From a checkpoint of a small transformer trained on Wikipedia.
Size: 11 layers, MLP 256 SwiGLU, vocabulary 4153, 3.52M parameters.
Architecture: tied embeddings, normalized queries and keys.
Training: a variant of Muon for these matrices, 256M tokens, 3901 steps.
Each number is 128 + 24 x the weight over its row's rms, rounded and kept within 0 to 255. Layers, rows and columns count from 0. Numbers have three digits each. The size before them is the row's rms in percent of the matrix's.

# up: layer 5 MLP up, 256x192, rms 0.0923, rows 238-255, columns 96-191
# down: layer 5 MLP down (transposed), 256x192, rms 0.131, rows 238-255, columns 96-191
# gate: layer 5 MLP gate, 256x192, rms 0.0917, rows 239-255, columns 96-191
up238 090:096107130152111092174105151096117204132117154092109099152110122100120099135117124108171096159104133131144112102170139150080178132127092074100145141109081141134113137102121095143104128191109094155122135116116086141109139093103145138165118124140137148153133150142115134153122099147136121146
down238 093:104166140141126130125101103117097100119070120102139120134139166117143123168139095100161111159139124158136132077135108078126113103133084169113101146105133175121105149112066144145124170092128087097129125107147127156106117138070134094114127096148179100106158127088117124148138147146103110126
gate239 092:116125108100106125090159157181115109134111131130156143125106125102097103091156106140146156149147138118154136142131134100126114108122121135158119137101162111174168136139122143138160123095157128094074149097145097127077123115120134174134138116132134106096144156140125172115168129143122116144
up239 099:083114188097122104169111116110123078166105147122120137154109141126121172136171151101117133111086130146145100146116113151141080163065112129129118137127071136156146089138115114106132101095145146148110178159133131146110101134137128136124171084154117094093129129112124157090139121174120116131
down239 104:110095181128159124129112122123157119112094131117145143122191135146180156185108101101139170135115086131106128131160074128135112112149124140127146174106132167115156132100069112119113142114133133137101149175129124174125138134115098118097129095107132123114133112140127149118149114153069093145
gate240 097:140088124145164133098132162119116125116127109095094124129117101140129159104144138120129161140099121144150115107119112136135098143135127161159099140167117142134173112133142131176164163105132145085093102156099123122149102114148124137154146096128102134130144168082082086122091119126094140123
up240 099:150089145114169148131113109153133104134075076143137119114114092145142118157141153138108151091116125146099156092174126110081114084109098169120145085098108131122187098183101107143123133141155109181118086160150129105136172113131123162102110126083113123137112136092133120120172133104120126076
down240 102:108130109116093143110103154117104147140090098122127112116164166128136090132157142140100148155151107148095109114136138121095135100102145130106113099155115099141139145073090162085107126135173135119116139122127132107175167087120120115137144127152136125153108122103186168146110144120088129123
gate241 102:077082124153167130117130114155135105166116154117074148124153136101121130148113136152132131107167152104102146143114184111169135158099132120126135111112159132110126153157102165120116114163107139141197157125155125115117092138137146172170164098160177127147151130149143122114119134108176101109
up241 100:151107149083129133131175143141142139123090177146185138119153149164112086146122122117093094126138116144060123116089138113113127114127156120073064141119117141125143104095127091093086109134119147119157116128193147137102110122151113125089109122114089156134115123123146122144151086152119124135
down241 103:062137159118160088100085124093121130139121130110113119141094098139157137097119132127078123167138137162118146100142106107118119171169161122082109145168123163154123145129077094087101088119123101135171169115120120101135169168147113102113128155112149094122148154149117180136159099160143102092
gate242 101:118116176154151199130107129112163124156127144114125109058125111111121140153145146129086172133140139113105126121173111118137107116116141103117143097160113128107131099112135128128128084085127103122134116138131175095136085151148111109157129124127126152173143127166104132147151121112129161080
up242 106:114121123191096093115157119123160110192105166145113090140139157161141120099144127152113134119131156154079127120168114112124117126115168097184115135135129082181123149116179171114147105122147095164099109111120126138111137108141137155119103099122147150101135132120109113137122147141133090102
down242 106:120138159149157148161113101128062107189115129137131141127138126140127140050100129119177137117144171125074158141135138114108152068133101127103143118113122116145174160129158115121132162134120066153123114083107098142134119130132115138096115125115077145121130088118117170136130140144090102125
gate243 097:148082126165114116119096151173094135130114128111121163177157119153083130134102149178071128146136130154129118152101170108156111133149133077151137100105098133131100138135119100131102108152157073138153150112129138164147110119134098092138139142138141144128124127151109118148102135089133135126
up243 103:117119092170136149132078147108136142126127159133130141127111084146144101123139102147114150120127113133116116115148118097123106155113126180134109149136155154108117091130106162112069111114099109146114152083084113135109115092140107104159147130119106113109128119143126115152158147136101136146
down243 105:139123134130126136125140096163113128134097132120129121160113150134102088111141078164154164167101135088113144144092161146132065106097132107136108150130121121122098104120139104154130149133164107098117135109140171169137166121162127086158115163152114193120143102092146075123151111128161105167
gate244 098:122158107081133117147118136125132102138124125127127090137131152130106175145129146155133108113133169130115134159121127148101145124102134142159104136137109101098110136124147138163136117159115177131121130133066186177143167135138079153148111117157094131132104110106128100136119137131140129153
up244 096:123089125087165086098136082130148156093121109122140129143111095114147133113121123134142150103118126127148105131147120115090118137112142143142131171105096148082086138151111121146122167121124142076160152111214155139145143121123116141134154185137125137134125134156147134111124136111102154110
down244 097:150138117108115162137171122192113165097163139108136140193083101149088122118116097110141142123167124095096109146140121162137166120134132165076153099115133153105143126139147144137124114132101129101104114120176122135102107063130149168106165135125174120122129135133139129130185113130156118138
gate245 104:127120128149178088086115116100108093129142125137100084137139121140108115074139172097102163135118101108166118079103092106135134115069135132151105123111176130178120147143186147171139111110124144122113138164125136162086138115112137130111130104128127119112083123150118114134112146132104158109
up245 099:150114112135120138126140140118131138104152094165133102063126134110070143127125124125105138136184115152151127133075114106116108128152114133125136128103139124169089124122145135136116115136142075154136144105129129107111121148113120086161103180153136138136104174117097120141088139086119117084
down245 096:080120118167138120118119087100125095142111154164087078131112148117124120093149122122143109118099172096073133111109130125142142140147182095139095138146143082099116169089162127100144130116143120132151145146150142108139127128102154126135173119137128067163128103137124145122116110198139102114
gate246 110:138095150115125118133170144117110163130129111157137138118142160149127135150098130118127108147127147068144127090109088108140137089126126118156142116119119111110124156154173097148127137100149135147113130145131110120132063093141160157128128151126163118092094156169070114099134104112111135165
up246 100:138078146145176126118149147141125156157148142121107095138144110104130113136136124162121198157128085147109114136121109110085112138143149108110133129173105113160106112134110146103139126154135080107115133085127093127137151114154137141141134156127122116140094148143186143153111140151154075100
down246 102:118078161154105131123098095113132123131106175143154112108134137120116144139121116134137155112171121159086112128140135125099192157153120139163091104165126085133129145121099173117132133127104102144138129138119124094125121103134150175125117149148079129117123129104123117103141141118151145116
gate247 099:191090087138127123137116142169119138103147153132120166146126141130159135121098112129130159143141148148130134142108145093058112128162127102152130141155099129139161114122156103101060137160117131090114142127130119141092115122114144108132102107121115130149123158112138113144159121116124136089
up247 098:118155148075095162110139134118141108113171130122110138100134147119155182126093156091144094073172089124150111126099112116138136123083082148133117152154151098111094092095125145098142162131160147167160130106099126120109138133174120101121144144099099136167125123142087140135157101065129134153
down247 100:084119121150159124135088146173135124115127127134106159130150145133100182158125097093105086109111153154127115140096150122136134099123129095161139093120156143115145130140134137102140096109163097114147117173122120126132174114135143146138131113130112169175113118107114155140121154166121120116
gate248 098:142110122062117124069140125133100147142140131101084145110085112196109139124169130099108185122152131099160083116136118095155159144151157115094110123109105147141170129130168142104099137184141132106170149112121111113116126115143105108112172130111115173121070133156122154100099147126114150098
up248 103:114151141120072125128123102144112120123128155137161147159084095142085121117129120144144129121103163136115128142140133095133111131152111132109142134137114159112144122120131160193124103156117103113128136137145127096159176113158098119092148130126141119090131136153131175173118121122097148120
down248 099:139125122132144064097173162127082096089131121124088146097151158134126123120113111128109108108122143109159137159110159150149106121129137084142116129146135144123141142147158121103128115158139109134147095115144129118111130123156154137143118091139119102125105150097132090110109125113099124101
gate249 095:136099131132133093123106138133096114127113127108131157133170152139197098091090133138113114122121096124126128191106128148122145134156086113094134118150114085094148122135132157120142141119125126155122108081103103156141156110120134142095128125181172119100134119162175141121137095128158120117
up249 100:140124085139132127125117125104154118123122113133130142120121085160095120162126105141102148132103134116108152109146094119144175134142090126117178146094129182164129123120129093094110080160121141121118147133149113111142140142131113144114119143109156173120142133086094127141128107134124095148
down249 098:119123084194091101077115180135110121098128124187107150131140142153103147153132114155102129120144130122090074086100095109091126145117125138128109165169126134141132110106154113100116094105127149126117144157093143125130083138106120135098125145123141167106125167138099180140106129160106112145
gate250 102:107139142108089165092131122159117139126135122146120110144126095145070119176087113158096112146063164090155134085107130125116143114129123130117142121144148144144113167135112088113138152134108103133117106154145118141120121122122161134141104172139162125147150118142137105086130174083092157148
up250 103:157138117131130142156146102119078113118114102135105149091118146165091123083116105148134098117132182118105113130152156124126189161156144176137130110118133147105173110088113115143158121121109126152125132142145125124103139127109164101116127154097121154120172147104128156144123140127141095145
down250 099:112152150093116148132202148098117134160107133137163108095133145103108094112084129143153152161121129118129118110140118111104171121135157135100129132104139095160136162104132107135163137156130116125157097082158145138141111102124139156123128160117123117113112150130135150152092123120103116146
gate251 101:122105105095095120120070113149125131134129147097095151149126136127179103157153169105139181121093077138106117086135153127183108097116132124122149122155128111147168184114169141164118102182099159124094139138136115160089122174145145099128130098129095135079120125111157146146107172161141152137
up251 103:185138099136116105158123118131085132082109085109175108114143150161127129112083085153127152178144151101097136145084142136138138122146172109121101159120092140155134114140121161109128136118091120160139157091154155094163115136134176117120107104149131115142101145112159097084098137123092131147
down251 099:097115111145153090151137137116118138135162104112152115135102129127125109123116091103093191112131126142117152129092162158126147098105163049139116142134122103121148154112145133126137130100130120172139153134121123148134159146156152159125102089098144139096142155127183163162098137135122103132
gate252 098:133117114103125117083173145109104122147141130100117106144143142150170120155131098106167118131136108108110143149150126129135093110187127151134101169182103147130106173141143120118160098155119147119174092138129109116145142143111097087114144093109137143107143099122153172116104167154135137115
up252 097:149109120094132075114134110122166149090179111132147129133118148132143119099140100148123132096096174126103098174116074149123120138142134096151077134135144123115119105123122150120138105066087139132129104105152124176148091137099124108112160148143115169113140100136132165104174113115160113098
down252 098:128196166123137105125128126127143135120106138155110146143131147127055099129101161083127125145100121120141172097105097154112119172145160123131132134112086117132147147119128143162122078116120178127100102136109115141119145126115134138165125111140173140146129148112103096161157116124130176137
gate253 095:126125093159119073114142169087091148133150130122133139079098153162110089103117098140107105098129116099087146111091146145126094132129112147134144107157122115177127122124123109114137102125111144113157132083150114097116106142089133135130106123129147133127125161113101163128137127152134112125
up253 097:125100122101143138130094119132164127153120117121111085128130105131107145085126177178126123161077157134100125090081161085108138135180145115166133121162151093135123208137091122126101114155131143161123127118126103116140148134120154144117097115178128130122156109126106106132113116144134114178
down253 098:114078132122123104153105114147171139113101136118124114157120115122097155130125101142121119123100131147123106124095133150150141144127135109179100117139123123143157140158136092082154138107100115107153103115123146161085154138145166142154074081128108123119156120119139116127151091153132122134
gate254 105:132148102082107143125107135134120119109118128155110073095145092151132116145139147151124141110143191110096120112166077110127096109136162129128115163179145124151094152113110111130119113147150128116130151129124158096089132105107135080136147138170120145125130147148158127113135156150101107099
up254 101:163119141112123130126128139108082115084110166114165089125150150115091135099108151152095156150142091128151139068112104145137163133115159157139101137167153135115146116118109116158177120173135148148158098144108112136115125137088152117094120120106158098143099122128135158149128122148170147156
down254 104:145099081130101106113127143127097071129161166053125099132123108114118085109105111147120123108124090172108129106151081142127142123102106120138157117123135137138162161150104132096109111136125117141106115144189188168132126148129102170127111118132151151103127138157102137122117115130112128113
gate255 104:141123134115122079127151148155094109161057131113145105158116120137162127110122165131092130104133120115138131135140124132153087100180146096132130166121110139151096086138103140095124116139125124116136097101130171163169142091091129115092165131117182093106130126104114109158161136162168170150
up255 103:160121137132120133105128106126100146138150150136156139120153143162100128127128102116152157126127097167113161105174144147115156128137119129159134097151110113154115129147123142065195157126101118134147097154150126124148141090130160077108105134192108112105118127096169115105114148146104086120
down255 106:079153124097140104140136107147188122081137116146137119166131135109120085159110098156153110179140157152120123144106138088107091129139075099125136144115116149116143123164111161141111125133135148158132095130138141094131126135110101113156110126122137112153159106130112121114117180141142184110